Weights of a small GPT-style language model, trained from scratch on English Wikipedia.
Size: 15 layers, width 160, 5 heads of 32, MLP 640 GELU.
Architecture: RMSNorm before each block, rotary positions, no biases in attention or MLP, untied embeddings, normalized queries and keys, a norm on each head, capped logits.
Training: a variant of Muon for these matrices, 326M tokens.
Each number is 128 + 24 x the weight over its row's rms, rounded and kept within 0 to 255. Layers, rows and columns count from 0. Numbers have three digits each. The size before them is the row's rms in percent of the matrix's.

# up: layer 8 MLP up, 640x160, rms 0.339, rows 111-148, columns 0-79
# down: layer 8 MLP down (transposed), 640x160, rms 0.144, rows 111-148, columns 0-79
up111 107:108143147127147173068083110160095117169108112113096104127131139119137162125092133157166128116143176117127136168108101123159141117136132162173144094173160131097134131082166115099135122118099145147112094110105170128144150127139132124171127130
down111 092:113144183147129116122198107139100098177126161127156145088185133143131094106108131153133103116133154158162114113152122120113136170141104102143124104134141104179175136101125095131077148136152149148120140170156122119115065126146133108117132127
up112 095:145150096132163093101120090104153172131111115106148133078111125124151147134111093121154104133155150135133117146125141118125130129112098105091092122125079102147135113134121139152132158113092121128129150135103093129124123095154150117124116173
down112 092:125185114131103115119125101141123140136119121120108128129121155177100147111163163108126108128126115127164108146104159129129078144137168143131121129070143162126116129129134141107141143116168135116148130156176111110168096095125109095110130153
up113 110:077119121165135132151074164111114108159113157185137128133109143130158133126166094114136152124117146103099113140148107113115160116138128168117155121133151159172149111090159107122120149116173142083148153091147098119082135132148130114117131091
down113 100:166159132102106117154080120129138081156086135173109112155143146167082154112098106120155149160112133117134139158128114140114097079127127142107162122112142131139174128181114086160144137125155123083157154129133118167141162116108125095110097128
up114 095:156121123124114053139154125131140147141144148140115112143148154120115107130086123145120051108121096137168133125133124106104099123099128114173147096169107116095101108132162139113125128090063125106150126150109135082134118125130123187103146086
down114 097:150108159070127135127140174142112095153139111129164090133141132127129111139126128127168122132119104110127140123120166157115081107146137150141135153135084149133133151146148140133141161127101144098161133144147132129130104170149145093109102112
up115 109:142140101152135145148126138102139080173156175130142145099124148084127095128166115136142140156077154104185110151166107118129131158165140151104148129140130134101120122123110107191131137161144147171102106118084127127120089136118153091118135140
down115 105:093141140154148081142113125165108128132104145112186161148115112100145116118081127134135117157140148138171118136149110101155096130136130112143165164097122161169181108129140085158117063158157142136147131107109152109127146128126146114115107140
up116 101:108143072137099121144140153090115065170138140179148115094129098129182106114119138108108138121137095132115097068152117106107098118091147116136117153127156100112132117111099119133124098098074130144141157149159134131137143167145159128121062113
down116 094:135153095182137133116099090147129104154123144164122089115124164136162159128133120138109116119087063160145125134139121102128097077128113136147181122093077120114107115142114132088148148135132084148137157101119043126138109134158089141128149132
up117 097:139126113091132118181153135151158103160113145107114106139160148174118142141138122154100126150098141103152113121105136144126137116133142113135119128145117124126145125138128122109164145127181129134091137130157138114161134152144152100154141099
down117 107:151157100152143139066116104135123110139061092097111142111119079155160176132097126089121128160126098135102140081144135137139145134146167120089148084115098162090115122152125168119133137117136164101120135140106113123107136119137137163138120150
up118 101:108148142105152088134108156105116149118150101118081130097103146090129149143124176113118129117134118138123116095150147105115111133119117105114122125156182113138125149040122100081135118122106117156121096095083100155112167141130114101107126149
down118 097:137115134132144155110135089085099119097091097156094117100118154097091143144125153136069169128120134147128140108109133116148160141154181080126139111106163078113146153146171102123106180131106106143160168106109096143124108133143150115171137132
up119 101:122124148125147122167141119102125116114080132200136130159146099151099118109111121129189113137091132092130132127101114094089130160116117107106116112167179109126157086078077171087114123114121162115109136115145132112118108096154142108153132109
down119 104:183145118120094087168130067154145135085124142121159138154162156104132136179098139136107143111138115135136122111181097121196126156163092131159104112113166114154145126136110088155130109093120155148103072123121145129103113122115155098109125114
up120 092:120079160130144155107157117086117119153132124126142102153101102122145105127120146097182100140113122155125128150148171139136126097111128118080156129137107177097119160077091130140147120086099116108099131133144148120148115146162089152136098124
down120 093:126099158125111155151159150163140136108125162080121135129161109105107076097144127123127083132117092122082137150134176154149134116129101122118141123139129117104107124081120104154127102162120143155122096119126160146130091126110135096121108145
up121 096:163149119142117112108126134127136140124136121135118143141176078157104130130114134147152108146137147082143110132128117123156140142148098118127172114100160155122110117087156092106078091169081115153135154122148153102121116115089107148110138133
down121 098:166125127142125111088149121114109151133123118095160108172125134100135099147142142070122119125095138076099136159110162154108092135129142113157170146125116148152120118094136119120173130150116128104164146119132121137164124116093142159144115114
up122 101:143131146112129147143119077119144171142099164136129101154161133133139119149144130116150104097108120161146134107134158080110131090146153105144126106101144112113084145147098148111143176133117108123097143180131107106169100114115136136141133121
down122 098:147108074152134134079110147095148170140099145109137148123121129131107118127136104144089127164157147125165176134116111134114069145134094122142153128096125157164153108148135138107128110155131097139125192078111116121125130101106093120094150146
up123 110:162185146113141096164131085126139142126149136109130146116115103151153127162094148129117102135118100149156155146149129073128138167135134102111107146093139064149092109088110123118152099145108141165124111141153135123117127138118135110108117127
down123 106:190131121128069134137117121109122123116110136123164130120103112111109148165129124146125146117090118090120126098154139111135101139148093119141182133148104153120182110117136103107109172121091127135111088124085141146120140113097153107140120162
up124 098:115137138117120090114139109133156159125102137147106199150138130127113163127165151129107182171168135129156135147142150135105142101105106129138158136117128117105103167124104145091126128108112126156088150124105131120180098172125084093150124129
down124 088:100176113146128136149142113121167126142134158160086133129093132102118132094126152124088106134104095120091083161165174140145123130103110154169136128105098138127137163180100131116128119114118136123108131098113145115115128146122105121156133111
up125 093:102115123130178119120129145127176176139178166109135122145134129132162130174133111108116118141154148121102152071089136090136145163116091122143111134109139095106123189120173150164128111119155122144138130109148148135121127164105109116143179162
down125 118:158116087136122148143127111130135157146174147094141119173119068145163129137129136148175135085113127141128167075083092109153090116141149164129140139159172113122127123075129117165133144151114158112105135125125101136124128102093143121142140102
up126 095:122161104131119169127116091151136110160143158124141110151111156088115132128147133084141117116147115133130142131202107111157130121154104139135150114140114122153093167103118121161090107109151101160145100107125158122103082111109110082114115151
down126 091:079107146100139143134110161124152104162138108122162149148121088150109087139129125107109150137144087097132136090090113094103142135119164081107135099097148174095090170131120096133128082114146187147113108125083140143121134120140124132170167123
up127 100:095144109152143085186105092126081124156154168091137146114121111127084114157096130112157159187117152163065156173124134118147096133119095124121105114153125100130106136117177115123110091141162169159124127133123119090147121154106111100112104156
down127 091:149152176129144115103112158117102141133165116107174100120085126147091120132098150131137137168117146145170136113117102072175166129139134138134115147133095135151139124122106126123136127097145149110139202113117150137130132143152111129136126170
up128 100:122086112118173184077113146156140103137111113150125114172096132097072125112123133146134111156090140099120144140135118154161093133137167153129130178066103091127107139142158127149106097162075134142126133095138105115122126136162164121142171117
down128 101:171138092114138100146077152131133119122103110124186121132097109113114110127109132115066160109108133114127150128142135070117060148134132117142128115138085087153140114160109141130130054155083067141137150094137146090119153110126126105130128106
up129 102:145155129148136118113145180119126107130161134151148116114130157170172130182130110140122165115117111135122103178130117149113127125119089084128145126133173156134159124166116077134132124158181104116122149105128144133100122090172141091131122101
down129 098:163122122063107134120129149101091070118111126140115167128081147105114139115155120077130135153144174164128090125149105130153112151102129095157109165153093156156112136151121091128138081154100138154147145137139133126115126091099164169144147108
up130 102:087164142142099126144169136118100117154159121105142092125137126116163151149098146109117082149167137145132109136133138140108118091132133123128122142129126162120145109123118141121131147164137137137115109127104098133157177135109159178171149089
down130 102:164143109128171136144121110111089158139144126093121156137152137153184149115117152105103164136158123129124147126092120110115094176180148108156154133133157149117123107142152094128165130145173117119115172128097108133130137129049153149115140132
up131 099:115108110100112105140095142161133109136146143137117113137102164094128130101155103085138097145117142127140124136149099152118092179169125120094132089137084107198123142117120153145163093140142107170164152109111105146153141097143114121098130098
down131 110:173138135108141108105138125097131156143108154154141144073134101152123155136096107167111149117156139139110117138125144093136129148089162110139149143109116135094089098150086158137077172132171145122135142150173113124139158123113160145103104182
up132 104:120153137116172141089167093109120080111140135095115150141109101092156149127144120124083113092153140180136128122127141080123180154113074097108098139148164112144113131124133130131092136115143116139147117114148158127126118120107168179154136137
down132 109:105099119123112132121173144103132146102112119110143086101153098103124162125131108151108111116100153157113132115125159134130110149149139165155117158178088118098112131161162070100117147132152145132106163149146136102138110114091107139122122146
up133 100:155132155107140122113120155101117142152133126173166093111124148084140083126068154126144100119097162136152131142139129132185143130100145140103149131137138115124141148125110154138145095125187152132152162133146181135131116160112119106149149119
down133 090:131163123108107137114132106094133125133076136131149153114152146121147099111115130166141114152128150133161101145096129136137139138045071162104100175105159167138116101127160125117106171132136074195130142110085139144115122134112105147132155118
up134 093:117096140147160146140134173096132140147158073116119130124138118104147117160128160168133096145098131113167118104147112139166153142163147136161091186143123162139151108107128125170097117144133077094132161152103116118140146087120099132122124105
down134 086:135172139154148152070136122150070175138145166179121176150128113126126119129127152094119174119160129142131113124143110148132165134104123134154185118113115111111108126131103113109150146111148135135175130157166154135100140131145132132117153164
up135 100:106149134086144132139172147114119137120155164094133073117119113127140136103134146166128114137127173136134153140123129094119136086126141121104156107106107060163090137152128100137112123126110100131100121113150119132125150057158118145126108132
down135 092:115141119093141155112129142122098122117128103131144122129158156134104167097120132143131119158123177155096133148145125132161131132140119170160125147146143138085179102161113135113145085157146129121116100091098106143119101087107100130133138115
up136 092:111110118172097120138109103149128075151123137141127141155185150156135100138123133115154157136147120105170103134155147144137149152139143133141153089084165170126101082104149156116118152149137155103147126124116113139095165144127156137157069117
down136 094:145089119119160124131105166120149152130151147129144106126103122146104123164105135133092143098108111103120102102132109129114097137124160100096131120101186103120117155114155178149099137095119173134138164138126163095141128165118170110142132125
up137 112:080155138163149148135127133087086099161138119114111138122157134093121118140122134152162106114133135155137165149154141130157148188111156096121095157128109138121145165125167077155144130167130145115150106153112160143128120176105142129113123135
down137 105:103147168100123117127130082113098120115109142095154166151067102128143093107112118129163117102123137153119081112103153134144105107133104094120112128144106104090136144150124093078153146103096097127158091146097120137122138136115122113129124088
up138 089:132157121103116138116105115152150135171118105122126091137118169174097118145106088148143145154120082131100146145164134117161156135107114163118160102110143127110111100109119144170124145137128133102122127108162116139128141107151117106138114164
down138 099:121155098129125126137121137120129152097134127133140133094148123130098165152179140095091112121132116162124134108104087135097116145130086175131135151114119053123184116131108109092138116133130107102101121152123077124123102140117080090109126103
up139 095:115114162099155105153114119137159155147179124137128110125122073133132104117170149075106110140124132139177124119147168114137110159153107093154114122153177152134121096135152159196094123100065114131138108118125113070112180139136131144137150162
down139 098:157155155140097164114132096112089133111118143133110130119133123136154127135185096164127107104115116119155132149132116145166156079093132121155161122146121189151103099153148128097184110120149138128146148086116182088159110132124137155131122061
up140 096:149105082130136177164104096117144120142166146131123116123110097105143175099114127137105141166121123126144121150130099109127089130117111104176125080127150179105082100156128135113086103124102107137127102171173124104110125172144140108109106141
down140 086:152137144092154156127128118101117179139126086125172084088082121151150139127133134117119149124135128159119163124096110123123144157118114151123169138093163150129116108135143136120155117124102097123120153105128179149150097138128093148137126097
up141 096:097158168141139160142128116133115079166146174167167146125123130151084078128138134059128163151152093130115128167124130146128120131128159131152103098151162164143078132088150123106120122083150134128120102135168190160118122148101157108110119148
down141 089:107106155117108141161133146130115122100107125124113108131116129158117160129139180137131145147155108132122128138137133151120175171146116180178172111133158145140114115146102171146138147079118114093137144123104157165180154089122162138102109112
up142 097:084116141100123126119104088135114116143156119170137121143112148144117118118129098109101159169119095073120128154119117113126071166126127141141113107081153110130147125119134096153138136160126158139128137057113129138168131110132163098072119121
down142 101:090130130135151145092163101110138169089125132092149144140100128091159143068096139117160122165135113131119159122153108106125107125152152126153098152134138110114125110138114127168132156068118096112112165128088152116190090118159112167139145139
up143 113:116181183116189131145130104103112096126164137120164136142092159112156115138106126107168119161094125111176163138146097121183159128088120150142125117119124174126165131138115154134112093124141109105105133162141136139149124107141140126115133128
down143 112:115150148132138127105101151117144095170149144146139107131121125134143145138112147115103167194118140126170120153113107065128130150094117166136112151120117129142179157147154143084126098145123122144133160096119138132144129096157154123121127090
up144 110:150156151091105067120146151127143127081128133104105122110152103154089152116150108144119144069150108124130125151160103132143129121113172132066119085132141128093137136110144143125148098110150158116127090103102152089110113141165149143155120066
down144 110:103126139096155107114143171122166128093126111127131166123132106145137130132092117110107159123135101091128141111124105137142152131139158134063139136147169171143088127139156165125137145138169143122125157107150147118140079086154146112127109085
up145 102:147170099118092114151071113144054118147152144132146164150149139109113134124150113126144150148140167101106153128169119132170129113137148131119105165124084137140146174180126137147133096133112123140124113141109127151130134126080120137092196137
down145 098:148123154129111146139168157128096103121156157140139165094141155182127137128128166112094152096185119148135148114125114138112147111137121159113164150139100153146103107123138156112130096110116151123139090131141140089134130158105147090124099136
up146 101:135113149130123097132084159147121107152172128138132142134125111116136137107137122110141159118119107123143121139127084125148122150134151109115118074094131143181199121156134122192097130134086130149128125145131147171086165139155127101095124168
down146 096:120126161123108110147124119114123117088129147118150140109110114136097164143091153164105151126166136170106123120116169160176136165113136153120104145116124114136082109108102111146125111116131164112110155133121132089104111108116119110118132148
up147 091:138127160159158114137118108061143135126146174072112121141098067119158151120127098117134174109135116116073126129087117148120101120125113102116089117094151126117104111110137126165131146113158128118132109159134129128118139122115104176085186134
down147 097:138149117161147117168149099126123162137105106116170071151105086132114146138104146127085108092175137117147152071154129094129136173084163140133142122147131149116122122127135105114067147143141118083135125142155156137126098094157105155104133139
up148 098:097168148108134141095100155128067120135129133105116098118180158145116129132146118126119121136136121161117150101123098140151145188123102110111124141105134115104114148095138167130115137126137131171130122117133117070130147136127145163141133123
down148 101:143122089135100132169168129142139111125091115174136145151111112100163138117096098150134157118121132129171138099113097115131131118134168116155145125101146125125127106154090126077143124128137105104127128094138115124122102112108145155182109123